Weights of a small GPT-style language model, trained from scratch on English Wikipedia: biases, 4774 steps.
Each number is 128 + 32 x the weight over its row's rms, rounded and kept within 0 to 255. Layers, rows and columns count from 0. Numbers have three digits each. The size before them is the row's rms in percent of the matrix's.

# down: layer 15 MLP down (transposed), 512x128, rms 0.26, rows 395-494, columns 64-127
# up: layer 15 MLP up, 512x128, rms 0.325, rows 396-495, columns 64-127
down395 111:140092108179147143125177088081108141047155161132089111155102158152127069175114120078128166132140126142108115128174111090129196050154132166149105105157119053096137129132111114068170105100158106
up396 089:114134128114173109173176095162137162123072130104155114112121159134120110161139119154092116146149103107083114107054118094129127116138097090103157115135136175130160114191150110142186160098106131
down396 096:182172125124155114097105135053119149107145108125081192164125113166187083098120131086177165090173125147147172168186142119132165085147064143075225131098101131135139095106147130168032124077163137
up397 100:092198148078190167160162158124110150173159090116114076083150094134098148143165106116106109124102115113131126116178091094108079139145147110110123124088174134135175130127112195106113108142091098
down397 100:192169150064166188124157192139123130103140112119127123117186092183068158168126127088127102074138135146117125118130129081136153192121149136097160152138124088174099116140156080129172125075124173
up398 107:113065109156117154197079149152136126210147178143132111054122197136148128056133164125122065161099127108118124135160121149098180167118145118181130125134146087115080130160100095125128114134094182
down398 114:126120120106170078134122164154139117133116099134102161135142164152104151144135156151122091165102091110109114203134146116101143199133191065082135058162128124063153149101105128129103165100146138
up399 102:152073179132130147144058133118114176094139107140068137135132136091161161085144069125159069147151111151176151081093181115145139155114120148155157203151054132117137118086165163102074146133121130
down399 096:133145117091142144054171147156124109139122135132129075060125139196154168153124162156173108028101144120078121122127133127141156128091146182145070119088112119159125143158077114103159113096120144
up400 106:132144113169114129109127081117127136183104155091105107156150137144077148130182164155076115233120089099133102165155182097112069148123117165130106165185189184132107192149149119085113136139052129
down400 114:134104074103095096063184163106161089186129103151125150155149067139162154164122149123105118152121169173142146134135096162092038114185099141149097116097173216110156165138123114116099111085104142
up401 107:131111073140193118123096146171118114113204162148125129123110168118080173088029097110141146102125127081192130185139139098165104113122106157121116148128104135064153094158148101160097160118128069
down401 127:115130105077195124093134188116177121159131111119112148116138076034205123137075133149150120192146146124155110131129160108099148110042084121150135150145125123169143115076162168115141055138141107
up402 098:117109118116114126129141125122093134176136185131131126115138132086066104113103135137156176172122130103122115142171085064105148117155110115053140177115111158076112158129179146119076101157167113
down402 090:183118109133119100158122069142121103132104146166106081125131135137163129090084162112131176095151128138166115126122159134136121089105111108117109135146103145141198113120103139145214160156128127
up403 100:123091081125163145135148146114161119144164135099152125162152160123141134119084083120114137065153105065093106157117134139139131148154156095091111049125129139105074179173105038122075192158082110
down403 108:116140139107067137072103152123129142100091117177171142169169105117132119090147101046077162156123143127166209116146118139136137102133102101118125199131113130096137123094119110122098127115120084
up404 106:167174123128128065112127163136128092103142116133160150057144137130114094114107103174104178125149095150149091151189077180095116172143148104146150097141112166152105079155168061155103177127042144
down404 103:104092079145156157139101120118113078128104096092150115141186105160124132171139142156159117145151143078103105082070160086134200173111157135166150120069125146107139114078192133063150147163142135
up405 102:101090166131149172132135073129077165119082088145134096155086110112171097102133134139080085126174116118255078083100094094136181143074107144132148169110136059094131089156127077173132136146145127
down405 099:146131076143064139099135057132068134163120122128147128130094131085090130114134124105141119088159153095203153074085110157149144153117197084138145046124144117165106139176163161155158051102141124
up406 101:101159180130138101161158090098145182110114089152143155110131198043138133168106106167135121141125094141142123112205125088135126124178194146140146127087117118132110082100190122107139181127138126
down406 101:134149148145181130152133085094123115126177144176153150156131112122099196117139146122094054155066125068116109161124158103119095138149118169113055110084110173119174120116130093192118173125175112
up407 094:142142118122199125081186145153113153201149152136097108130112151140140131138154169128189132153120132098130104051130207128210083071163091125138160149127121171196138156139133132120161099122136143
down407 095:137161099121122136157187073111093104172141117145153123104126087109150175123107101147112097186088122130104129115188119082129127139109169102156133137151107164105168185130149097113146156099122126
up408 091:160161125145141077132091137120141106155110093122085111113137134140114093116160137058155133139149160109170151079130152120084107119141141121126101076129161107160104108183165189066106124177110164
down408 090:153162139149161133152135140152138074102097098132185126110024155078116122128141119123169143201097138128104086124146104106091151070066093163113126177154143115072130123109140092156169164188187122
up409 096:163095104122133155197111109112138150088143153100188151156158140173137211134129206141076094122151164109103124158095099076124149123112194120103163114107117122136141131104124119129006146108087214
down409 099:123090142148091198138119180161111145138116121109083070103145087128149140171091089158087103114117104060106164092079131153105114093151154128148118128127100162080115070129116172118153138208098124
up410 099:195171163176111122144104107136117077132167142112088076117171209099158133107113102153150140109133136124088107108188165172124119135128172090103170158151167142185048166106103071140138062083132141
down410 097:104105120169145197123108147090108119110095112139109203103110096111117135101146121125099076094180211230123124123128135097151126065153163137137200174108140087098124133134182193143083130109115130
up411 109:184128150173139109191145119167073065142174114114098095127105115091082077108082076130086118138109175114191116125128170131173093148169171130148114075146124042172160142115104156153140134144121107
down411 111:103138172095118117161126099125141080201193131237110110139101164162146110115088146122144094112114122149158087114125155120163055121200074185186109123105104165100155097142134098100127112128104153
up412 103:083120131183165094177129102104120121209159085122150084119123110013192161094081107139065129145153134099111115144147155106101141101121187074152131164157144125151143138090128076103134089136137151
down412 105:131151104142157159102127138099118118078103110106166117171112108140062142173200057119115077178120072098080117071167101098129128127137100065133192088135151125091106145101173149137134121125087127
up413 099:080159146122144156128073070105125080137157168155180094130144129168181139079161114138060159128089172166116104115161161064121117116075169124101141114140146200134129138119153138068132054189111104
down413 100:131100147110089145123152166152119133119079149138117112065137146163123123125124117091162111129071122113105125124124047148145125131104180132141138176143082136097118163127141118218091178116146119
up414 105:117098146084138083119144102098145037090101168125135166130087133129133141124102135167163044172147113133083173143159173102131130098133122125109209135154156106157141085124112175073158140127149151
down414 105:238154125076107059076133154107101113174068112136160177158121135162100127144092127094130118118105123139101132097182125109085099103121169146093083158135169139115120079122092097142145117124177156
up415 100:180146097111147109174108149139150134112140143124158177160108165073144117155131158112132147127194169111154137077168111154099131130090057151179140170135122125094123155084142157110170058157127083
down415 098:068168089145094125103150126163161112191163153101120102103115135125136158110149142182111107100127107145110155144151107119078129174127145149154109149140134151126158081108193128113142137174172137
up416 102:090111130167092109110162118152118120109120120151151141183088086077198120168152140149138159103146106099148129179116095137184119116118188172168178152056206180154126208128080082066096118109094133
down416 085:128117158158127125122150059126087057161162074110109145134112123159154128123161159150118127121172182198174117117120181150103130092119087127141096082143109112118107078129130147130095099138102163
up417 091:128117187095175134115165113159140092132167184158100094122151105111151166181132144163094149092138114105154116083116156157078111098082128135045083153127143125075086127140169094129131097125125045
down417 089:061173080086129151134122105104104154074132129122149171167112216139143095127132129098115056130103144098134136170129075118162162087132202152169127104169148104136163203151161077128132161096120118
up418 093:086081160091139134131097158114100063161156199129095111123127095178165174153057098099126134105112093132141163045116162104173114137147136111126124122178135070142120141096137106136152149174135096
down418 094:179139121130117060094104131146107141143130125118137096120160080102085109117131128129132127096142099135129116152156078128147132122099097186138131081066111137128113137209156148178101148103185114
up419 100:127118095090137120146124159115153136165104179145074151153114079070116102182142125107140113085098050176123121129126153151130154057148130087126150121163104121148139098110148126136076147135085144
down419 106:129113143101114171152121073169122141160169121180125128153117174095128156149115118073149109125137143124129169166127110157168093151087163110168095143147138180121088134093163152085138162066138122
up420 097:143187163073134160104197138172097128098160079196171089142144146038052139133073111147160115124096128148137154120083133130141093144144106122100162119106096112114139170132094182146137127156140098
down420 103:147102097136122114129128181077085111171101141095119050130086114161083118103110129116143097196150194141068124064145165157120175182111162088132089128096128132088162128118154160099138096188116154
up421 108:154136164161159097158098116110106115077095139107098156196083119171093110094141160060115141125127104119164128162144126055182134139073097107126109131099101173134099098149125115123140118103144124
down421 106:171102116152107158142121121110191148095104233119109099158151136108139128029107141150102142108105120138156139105124129087163156177120143180104131102110099137065130139102105130141109125138111101
up422 101:174193098190156134148135163158082128108131163112246134070095142126092145146095114079114055086091109080152086103158113127135153174111101135121119126120109097152115090152088146082129142122122183
down422 097:127166112166129116159143124134141132154135116136027170189134181165139183146095099178129144152138106091144101086042121154112118161168106113138103164117193117107113157131101117158127113129217175
up423 106:155145120097145123118162203137156074132135140113158144129139112129120124135106138132117089104207093184150064142182121175153074175099124134132096107097090115080144163113091104050128174108151064
down423 096:138085143172120044193181052153132131119089141153127181087076117100132147075098143119124102108126122140101121103137145145105160112065143139135092152142160066102180117164118167113072156112146101
up424 102:154133094116134140138154128099123117106171093067178101149104108158121163048130127143095123111101204093120136122122146163162135133126129104100152184169159164105140101133118110144125118179053053
down424 102:164146109132134137067130090154102115101158143154197142117128113111082116042065145155076131094123214040118129134123143175119128132170129115160161114151092126121154113135079160158102154135102157
up425 099:160150073191162148160243127134141080167120059153116095084106113122159110129096166111093170110115069183120054159137176149143108128124135107123171165132104128090090128144132107142122144141163137
down425 110:149171091156102164110153174167116158125125151114162207128124151122174152125067109095148137172169115083188161090076125142104106152143105117148158091171162166125105083157174139116159163153076133
up426 099:132112163064129103105137089089144115097119149130140101134138140114169136081130100170133164130195143085137069083109077147127090145120106120127104138128111102136146142142193141152122144155189154
down426 103:127172168138157129161154051166107129166140138167134071126142186154165120115101183138105125114112134079116110132172147131125115113137129117135144137062151116187118146130087186100150090152145157
up427 099:085153106156105137136135152097099105129144174070116173090149084118110117156119113173137128157163095145129100156104126125117122134097112116094187106164099084190080162117156065104179155150155048
down427 099:090099139170075108132098177165127146161125136174120112096094122131094115107075129127144113073079126192174129110083147102086102152155156100147132141054177158070153088120152080122090125118151168
up428 103:154124111158126093101119072137112123169155174102200013127156171130134162128156108158184111136117114147156090132102120160155138153138126135080081096137104141128095105138190108089068088110151083
down428 101:130191165130110102159132145085107128147120154153092133093080097141100108154095072040079127141154114114165191156133089131153133109045081127125148141139130185109144210109074092128116098170115151
up429 101:146140056161134093146059170131154167103164126114179129118144112176149122070091101141125107089139086106170050109137103134101152133128181126119076120090124107139101123087165156125089193097139130
down429 110:178189173124188169136155177121112099179090107077109137143112163150131120130115163128094160124143157122086125112183139191148159164192076064132147132139096118138112156158085081167139140155106102
up430 102:135104130148125141157130071179099189130204152113128125127092121191174088156053054160130150140081128105134129154097190159134105143157100143100122101142125126141097045092135083052144130111109129
down430 095:155114118151093143164152116102133160137096169077176107123093102171152079146181099158111120119085090143126123161084107149103119162108155183125121214196084192073138144140104194149093131141159141
up431 107:144180118163097061154105150117184114089113158130086143147105088147150136111065162205158139178067188146131121141108087172127117132126122113157109106125098124119040207113163149123114151130095129
down431 106:124180172097067140121097189140068120160121134129054094129148158120118134184130117100101176152082103178082143122119175102181147169138155092128127130042162103134133168092097171164117068123111156
up432 099:137173174152202124140142147115155087034132115123145129119172112122129192077140096115120137155093134125146124104154075114140121113137154110161098174117137136160122140128145094137114128118096135
down432 101:131111186126051069089121178072118147106114141115211137181101109145103138115096071106100134127148116033135132160160133166156150158122148121132102119124119111149097090116108160106101096125140149
up433 097:185011188182097102111142081105100078114109123185125104146163152185102156108077135109083105144132118149142162166116120115108116083093100080126103131094112131135138074117134136140093108164151125
down433 090:151109147145139107137152064161114112169096121128125096116132100135163123137126148134078137110122156163109123083142139167111113107171082083118164039116120171107093113132121136178097095154153080
up434 109:197123133152117079119095152180121115139069042106119118100123110088163149155115042206144086167179083120174116150084160119130135135139118149119156099142101129095169117089108159126087179135093115
down434 114:155202120082143127178106135165135197105162105161130142114100086088108139079095134166105119089120131106148106116148166109086120188150129143207128114087111090071128092121144142164138187098099112
up435 101:128100156158125125138122201114154050124072112129125128139116112135127077072125126082057147194122151133156111079128144179133117132123084153121114194149104093113128146129146131070144120162132102
down435 093:125138133113111143121119124168119091157148154101102090130097151165126172130121103163101155180135049115078167138129098191131092161086145151193134170101151146150084155108073150117063150083056145
up436 098:102134107143166073138082102087088160114142130135110111130124118111147152072070119151114138154160103135143172198143137149134107146117102142086201152126113087178122108148100160137067153121144147
down436 099:180120098148101169135085093144162136121098098134127145125146118117118116116138198137194133094111132151118142116122084095112124188184092186061122139117114168162133131132042157141094152158144168
up437 098:140117118140126073134173176169136143137132050087194144045094099122127106167072123092171114132151153117093127118085158107094161134107129114073122091153151111108154115178134155119091088163154100
down437 095:137142158048128159105117111091143102107154085161107076148129155075168154167090112107139075090170122171110065156133087124060133111104108091155198137165154125203112164095124151144140115083110127
up438 110:162144108127116100167096116165103145141126145179120153073097160103108171174109174130091150197114129094169172145128129099056160146141142095122178134060111136132150132145094142140103109077109104
down438 108:133135107123173147119112145089056121135138109104113146103151202169173093106170102133097149167133183089102160152179145222116173080130086106094134084165095150125156178116106172137148179154151195
up439 100:127119084140164092101147119140137140108100163152117111127081095112146174113097158063098083100117122118120165167133121086171151106154144123121114152056127122106198155144149061146136092135164069
down439 105:183159087098130164062114117064152146120169113136158139130101073112170137127106054137115131152153120136137130163178159165143174150107148161139194156148121150123166118101231135142156118115128155
up440 104:125131113172098090132139114169132099113151117126129151140176128161123114133110149149128164139080130152158031141133118162118091128071170147112113146071094113154130054149119102169122081138143122
down440 112:154151042145116136131130142201098104164107082140159093163120113175055137175105165121101207118164160133113074163097083117171091092086112203108122143139114103103140156119067147146152126136127159
up441 100:137084083104148089077169140234102114111152181082121138100140138091123138108127166168114151143087060106132159113127170139106129105119171117098098134147137107204135160135133157149127098159071104
down441 105:104148133174120109155097162107131143055108141151146145101098115179146146096159150094129107108131159130137112123081175131166192154136146096156109132079133156118158177155159132143145092137154141
up442 096:073115147185125085125123188137139132120135148081144153136107134162121115144124135148085127196114099094149096160159058119146085116112073089136160198143144078146153177114096101179141127167144057
down442 094:123128149117066103129153147119103164144168143145113107186109141104128097110159160183127133176083110087160117129211125087133127059170134110141176192180118061112065096109128116178172139122141154
up443 103:112049136166081128084116111152135128162096130134138096147108115108146121132079128142191164138117091147130133169103127134149113119159095128104156086092106166091095100178145143068000124188157145
down443 101:136128116088155135156149135085087146140083187086105133181129114128135165174113030105142172123171140154135146121114132143139116067117105138170151134134125203124112126094166057118089134081095131
up444 112:123047178161162102161136130077119118142155147101107143087111183053214062125107168143124050137176098104110147130126141136119077120135109129119136133102130127117111098144154111082118138109131102
down444 110:131100053102114080155154098162150113155146149148125105153110159133139147118127149095166127150104125135183117165117097083154081111143134031161175089085153113202122073101114083120133076124153158
up445 099:147087093111121149127126135133168138083123160174108145152166148116160170115062138156174152205147070073084181121140155160224130115143141137114194140147126134158142120116150108080100109128150083
down445 102:152047149176110151178106035129149144111133118120120104082145134133128151111125114181159101132087120155104051043118125132121137117195101109128103095118150132135112146174154064108053104158166093
up446 106:174131169152108149116082126138139107089169130129157142085111137113126102106105145086149129113118089103168142159073150066169038102120141138124154163107083110129189120124129113131111135197161153
down446 109:098133105157112157078130137138115130124147186093075161145126197145181164109141127136113098097108146109086113136165092151138095102149127131187123092145132148096128104114084106144098122216123130
up447 099:131095121133129124126126109188080180133124128148127147082122174113091125142111101068147184085153079119161119139134101139126164159126131175105118105102192071127098089186112080088123082190120083
down447 104:169102132134102136110152107153112115134095098140104101091171215115105127140163175159162146131137158078145117110161135097129253191169155158166084119138181076090122059139110105113173107120118092
up448 109:074076137131111165109199153172111122186084108130102138073153106124120134034123121116095048123170111128110101128137161136150149151168138103144132094170146134124176100143148168173120084126144158
down448 117:112147146116121101068160123100160170073169134164111132070167153130144121151078144130072162128148119137165101160106118091167117144175067150111116125109142120146069099149092178140097121097136115
up449 095:117096107200171157084149120118139143144106106125137129134124134150111141170126132180105123113124076117109162135147228129180147077102117136119070136036130102169156103123088128159167138159122130
down449 101:087167143114100109108126126178116140116161140058149141167134122102116147161104151145156079156134120202135074108086141115093143116182124084123126097142127133118113068121143176124152142166188115
up450 097:186128110119143131153211123153111166156164153101118132127149124085106186151106150157134130132157178194099148128116130058090049124095119092095148109099153066120136127089076085125170158122114163
down450 097:226107147119125171156124157131204117197120177130158086132153115179131156107138172140157122091130146139145155103084132086097114137185183179117155134095133128109119101129139101111159152143112119
up451 098:069095119135086104128152140145122137137101119150231100105098200132132151175125160151088105149104144101130133085081135102172123064053164150169169116163121087090160169129137100171153120150102095
down451 102:140181192181140136138166156129102131107131148124065172097139121099128154080141101119143103132160136120130145116158105160186180168205040153140104064142101185137096109130152149102097143094152105
up452 103:200126100140109175170143153096130085133140105154152088175143158125118129162148153161133098100140101136139197128089136097099131146163096099125123110164121140099099137104114150109093014104162107
down452 106:124064155062083100126114170108119115093165113150186138101126144125153108150166111139116073074098100142068130104134098126115156092158116136151140162093155147119107150151088074151123147139133159
up453 100:131142110094076153113137111109145147126135101139111172141182101170157116054111133097144112115128203122169164090075120069146103090063111103084118154119179073123114170109070065114088146132112120
down453 097:100205115134138193130115091113146129110102132084142151135172121110163161130152095138110101147126136141111156154102124114202181105124121118138105107171156163178113124122138127125097107076078153
up454 108:167122069181153100148122107152079071125169120164130081110147120060063141141108113136079172086074094183137143187146130061113109125148124121140117112138086062152154114144065136137102102149112159
down454 121:107109181107126151094138087129160114134141119108123096135122091124125112157210199188139118138115110172143155138090198072126152117171104121130083114153071123184197086127114106112128141130162173
up455 101:115174109144110125123116094178103123139133119109160100158125156146140189147143144138148119137059137085162119161144118113103094125087049131089107107018130087112169152120124170097151155172077143
down455 109:173127142127105142128064045057143205108070159116101141173133154175122106127146170195136100124105144140140098083137136195104102099144132094147169108076136119103097142117131103099116153134151129
up456 095:171116139154123088109150065121078141104118130170189159114172191077119153143135105072133152126111168140091156132154125175077115100168138117146152199100070123155077093027135111132117102106155144
down456 096:144126125153108138127086115102120124103184228079107158193105123130074168097146091181159163165139097112146134181119159194102135059162108136131116150146172113134087123143118176111113160142174145
up457 102:111153168136130172089155125204127151050068144138159167153106111181100132116138112048149108179132108152177107145075101155114127149126065103109108121116143103140088092108132130083093104134166117
down457 101:117089196092083162140165086152124160061135062144136169069094168123145141121110141141082129114136134154087158122095150212116051129151189090098113090111083098129070179126160151115140101122146096
up458 104:135138119184090133167120083174109140116179108142115126090096150143140075132051118127149100125099133076163174092147136179161160175113127136071118126123192094096168096121153147151169153160104113
down458 100:106144117169040104171131044058111122125181148139127142140120118126153111126126160121136135114137121104166173198101108181136086149198150151111143146109138133095133091115113123057157133166086137
up459 097:114155126123129145235100157132150163079094094144149126116096170147122123187159160190105106118177112105128137094164099113104117104158196104081151099082181128119158085148089156136115090116094072
down459 086:085081179085148135108121133120099136154134130185116167098125128138122074105120074126146167175098069213125093104120151162149145161131113102085126093171155149143102108126150083155119120130143133
up460 096:153075160133100083135174156117074078106108164113166087124174153157118124153075104125042125141158080179109148134107127189127124120128146074027087095087111127169155122120128144161167100108115091
down460 084:084114196111169149216131147165131116156066103150124125152104098088120160146118090133137168146125165181116132112144138164126173093170162154210146142144131098115092092133145156181108083147150141
up461 105:169124109102123088113118102184171175123146147107154152159172096134091159148125119100111133197146135103138177100084125141099099099091144128146072170143146087144175137084118148071154131119099198
down461 102:138112102102134144117106157159166194112123130138146122130137093184159171134109110128148159116132195121119140094094113115144141110085154049203101164138046149129106130159112107090106109085088169
up462 103:108114097128148114197124138150093130138149118156128133120103121164135108144127140140091120165158114107129177077160115154103090161134105110043116168097120096131077106122194149168181109126116143
down462 106:158108082156125110145148125166120175109159111151090132101133188226063081142130197125116104111133127104067128170137145122109111127205087094171189193125124136105118134142122184157168130136136189
up463 097:114093095143179141156098114119113113120187117097164171120051117156195158158130147124020059151126154138083146119133096071123109173091113171058140117146117125153215162139111086141173175102125131
down463 099:115154120102115124151147110125149091137133143121121138128121159145144195086130128107119092143159131120161154164152090155149121037181148128107132193127184154115132193114101135116164116109075100
up464 101:151152114141117160131094125112139182103171107142077093181076155108140107094089160114155135126159102126153185091123113100151128108139150143111140126158102064112132088064131114121135139106148141
down464 101:098167138171139117093105149183143133130094166117127124120093120117124209093121122144131126130148190155091137096108098194124136153152111124148087157089094186096095125097205120082112139105070157
up465 098:128088108128088117130056153135170076186104097101138093085086075110117162173064151097122120150115174097112134128170093095151115129108132118111136126146175139150114088122197118140134126132126105
down465 101:153122173142156133111114120108099159085122131191154136130144151163110156126139101117130107118190079121182150164102124154166152142115170071120135179148169102078096139164080185173151097175126151
up466 104:086172095115108131135133131134090132108148127201113195095167161130141119098139090161143107151078198108137112145164127158114135135118190144129110116148144114101131116089181128049181155182206101
down466 099:100145130111091135122214170136157134139090086090125137097162109088094192125115134105151121097119166110115141178186061125081091089116133198124168133123122082154111169148152188102099175142177149
up467 105:104104079158159151200113167106094148083120131149103112095176123157104064078138126120065189145175082062141165153172186128122187098120091196083116123111139141140159127071135147113164102060121163
down467 105:112121113102144166140099192107131161117134106116138108128145115118111042120104114112122180129122079063117126144173138092116159100125111179139119110110144141137142118082137131156152110000101120
up468 101:143048141097202104033148137083060159125128107131128131173097158079153197149118090110121157167146175125107162134125115066114115129125126150147137185166208136102159122153156145117154126088150120
down468 103:129132079115145127085151156083123161144149096202158097109121156175164142127143135159096090070138128162099122113104167129057138138196151054127102107161183139090127092105141090190102117120132115
up469 101:108149156135169101103122111132078067133156140105132105107195144142104091148166162149185071118114122104073136131188132114116137152092196146119146128198106162131121150151117134072092159128136134
down469 096:172146058135143100124121135170065073139140148129200171150087101130191141116132094090161091124133092115148196105125133188119117124070182086130164069088171116091097134158100199101115151062139135
up470 098:104085171160143077136120175104183179141189133125105127104129132154146149155141141143147118121163130134255166119121131128104115125070068118067128132179092126120131129108167109119099117107104143
down470 099:220120126124181154088225115140090097169108111164129116141090107132106131128180090093102115153143149151143090162111204146165087050146087129126202113117146091118127088131101133145110107129125159
up471 106:091130084113087132183134112131124120126162154163135124128120109125183140123052109144118090131055086084135126128138107142201075095129197130103153128132105076121173119117091129090121150076128087
down471 107:160078168156131195137090152116132129109142094120127121082143109125177106137142141153105152083086090125153177205087125107112124118107133170115122163142090106117228127141137177112073108157094139
up472 097:154108100166089117075110118141165202133103125132163105155143117126151064152193122120099126138138156159150130072141139130110071109139099124058103138066157123077136076154107145116152073163146164
down472 089:157144132078111149179142111076158086119076103075161121100136099124183125097140117119187101171105088146135138112126123114130083120116117073119141193136135126105155130118111116108127195097174150
up473 105:163169149144185112111150170109137036159085165165153089115159131088071079097182126110110134132154089178166131153121119096079109172162198122124150114159162086150136119121102071124153117129176113
down473 114:140133105143073109140110104101184132099104159076116099091141149142064088069165126127219120101127132126140140158151087073119158132123197192143100157131127219156093146113168035141127068147171124
up474 103:144154155061073155108146098146137092140144111161126094132146183145098125142066141180049131094122077141159129157139173104141155157148093116110158133172114089169146081141124098120152125143156143
down474 099:106124108082117133129091157072143156110127145082166102142121139170160184174123090144133108133128125103057143078093118091131093161138223121101125125161138162094093062092118084141101169163116169
up475 096:125095161118168163197173133132116097077037087180107189114191134111126126130169151153138124135147063117127149171078119131104105084105092145148111133078141113133148180118189131068111134105107155
down475 086:130092170129134158114152193068141179151129117129083137098098195111184053135114094115076142124130093169142131122107130155106186135118149132141142070184121127080089149122148176162152134140143133
up476 099:130130096112088090210159125127152171139174125107112141111152152119116194034115112092092085098148114081193135130167133109126071115077197144057156115145106127102163119135104142087012104146094131
down476 094:153081082111088139097139158069158129150131136132099098160121176120151187075162132109115115072145157124186140057131202158132067115108082110120093083162063089148117068114135111106134101097124099
up477 105:169122122111117102153091149104134144111124143161099120149120161071117115165143126151115122091152183171140116134101136127133158128087157139109207146135096148077122062035241148137124078124122098
down477 104:130129176148086148095072068088188156172120131095093163100077155164179087180083128109136150147109131128158101114121157128147164159144104128108085154090161129201195132177082120131095187133101116
up478 107:159142109166107102148112171049139093130117134133125088128143153094155133143110108143151079174162100175143105126080147110189084162126097106122156154165160129128078086205133181119165153131154124
down478 122:068144132135116106208118085134120112098103149151166162129172173150128101122100144119110072148117120110141135099063118201162138140148112068129081156145148144135147145240115125114137183133122086
up479 091:166090090172163070135123070105179134191153129089132099166142139140177120191011117139128103194143147142125095134126124170166107122156106136137135111097096158122159126159119129131130140137111159
down479 096:123111197146119128189123071140173101114107117133078101106067149116133177173112092143179141179117097126129132120063098094165143126133165094124156098085126171146161131124070138151087107104117075
up480 104:109168098122097097143167103127112115180100051073179126115113177139136067117113088194105114186185145073135086083137146141151116164115104141129184098125110137131108105161132118120157110146117074
down480 107:117135109171145116147109185133085080098102142151195115179045148177106148104138078125161128131114168149182123110119140133106212173142103143076154178201158162099139115090111141138129151153160130
up481 095:151141134157168099087113131110146068147120112171126138096181100104141099113123149070133144169155054092148127120116139078142108127160137159085174060134135115131117095123166144088176118123131159
down481 094:131109114143106157123123055139084227165178093178138123143089185179111128129138156117141145123167143123182139121177128165100160145146067157148094087157105108214100168099137126116081080072127137
up482 110:088141083100075168148103141105154076130149131115150113107144101173113115123131152173094130110127114152095138099158128062121091105133134115158087117131176085151135144139093091169165103159147144
down482 120:102172147122115113100122150168140109157098151087070146059149154143122080090163134154133172150138120189166116135170103097125135097145134113132165099172105134110156115109175109093154146144108134
up483 103:127111139170110133157128151104112146118131094110188144050157106121116164111139168179097150138171147130115103148151173152125143143070144126126095192130255144123107137113060111093161075122125164
down483 098:203187079109140173119100165162123136105161184093167154124144102077118097137165120201146129117061177130121153175156075179111101121091131108167121157177080082106152135149073149139130124102129114
up484 104:095075129155105173135114200105107142124146087086113094114110135157151139139154154108171111133101130125180122109137159153101093134153094146059117063115101090145083173175149093142084162109175104
down484 101:087163121103083136199192112115126152145177121161122107115044099105070102099088109099162147169120210150138112080127153176155078153149141142135190113143100167136153091148095184113105123158149163
up485 096:184139146062130135128133127090095083143126111171122136121083195151101135140139128138107190136120163084146096174174146113132103125169124083181175142066081156152138129107180141096108083132161096
down485 079:137106141187095140169131087128168136121091116114148116116165048091122078111146131163126130124113161084152102147109129117138101132109099157080080135110141133135111169088102079081106137110105096
up486 101:131118092107101108163163104180069139109119124149190101105095169165132164147099091118087111170180122158099133099168090148117082094102141114078136149104125111122051152172126126101142102158096173
down486 107:134108150118115221142123127153107182092134118115101116116143122149160136112130115120155175175092141194091084105189130120136172091176075064149139108095141030107117166109153181143105136146163155
up487 104:154079108152138082111099158130139115098108149110088150194142096130140143183126090165081131154102148124130093176069156105127083136154178163102152094078182121131139126103131109190136164134135166
down487 107:149122134134101172133138124147170142082125121125146153185150135125142134082163173096096090128154119165119094124101165125112091165093159123104062128108158144100132092186103153129154151139151164
up488 100:127100091136207096125137079185151115207143195115123146125161138044087168146132121130116137144121118125109104190082162155103142177088092163067042134113146120142149098077100149140134110065176165
down488 102:114134123151132182148140091110136165128164092171130089126098100165111136141175087163164179113077234131156134137216125088102140097150120137165073115112138104107133156168127118111052078114171177
up489 102:131078134132149113126097231141073166101143165121143130107155170124186126132122125171151166127182142128187139094121130133088148144104101172093132128138110111135089144187150136052191176129109136
down489 098:131142118132217102063107143124120096088171122107061165198132095087116112087102098168130187091105188165110121142127104139185142173114161143126166200102149152097121128120108083115147085083128171
up490 114:118114124151089125129109132174115136110166192087128168133108092156091091059089149164146148142178093104108093106136091154133135168087088085163157137087124068115093085112083142142104103126142120
down490 111:145097182119114141141139156089059149102168144050158208136134103121110135110078187126123120142108126155140145131172122103122140150164045115125084150153160079151110105139153115144072116116109144
up491 097:096091112169102136120065046176116119056079123148119125133104134079162082116123046174097148159127135167106156144134155136099121172193105054099113115163082138134170136074103093095101174139138153
down491 102:115163164160148121119113027093125099147128092143140065097165178154107164124129149113131132148143203120168065163110137075062162109144166070120134136111132103127094091124193120153129114079116191
up492 104:149129158131140132131111219146116093144154152145076120149084126140092117146126131109111119104172135154180103210136156116108145134090109112107130176052112172083160116142114088124032122166148174
down492 093:106098125117188152147161103087139127137113190149146107069107170090099146180114129157131153056128147110129211113168124099115116114158143135087165123125140053208136148126075121074076144120190133
up493 094:117171095133101121114150146159147106193000147121123124162098088127126131170164123153146158119096166115113052096160146145184113113125174119130130134125111132112106171156119084123112097119094122
down493 089:126125139136121102177090178109142142092111159109114068127109147109193104093108127109162166097121114138085151092093096120120116134124086057130145130173096173116196139096106192106117114154137133
up494 097:136128159085072122129147093135103186130139132135082141163133096124149105121094159019105130152142165133186102126162171085133151121122173103167119113112123085106088149112153127134093110170187087
down494 100:156137158113131091124124104119213146145043131163153156150125106112149075148183145142166105118141137072129058106171050134111156152156114107194110080124108126117226141107170146114074156108096161
up495 109:112135152102101104119116099123101122092146124180093132113142159122168090074120093192135126167154213092159133156093177149154116198122167104136088100162126082140113152157132111147106107111174087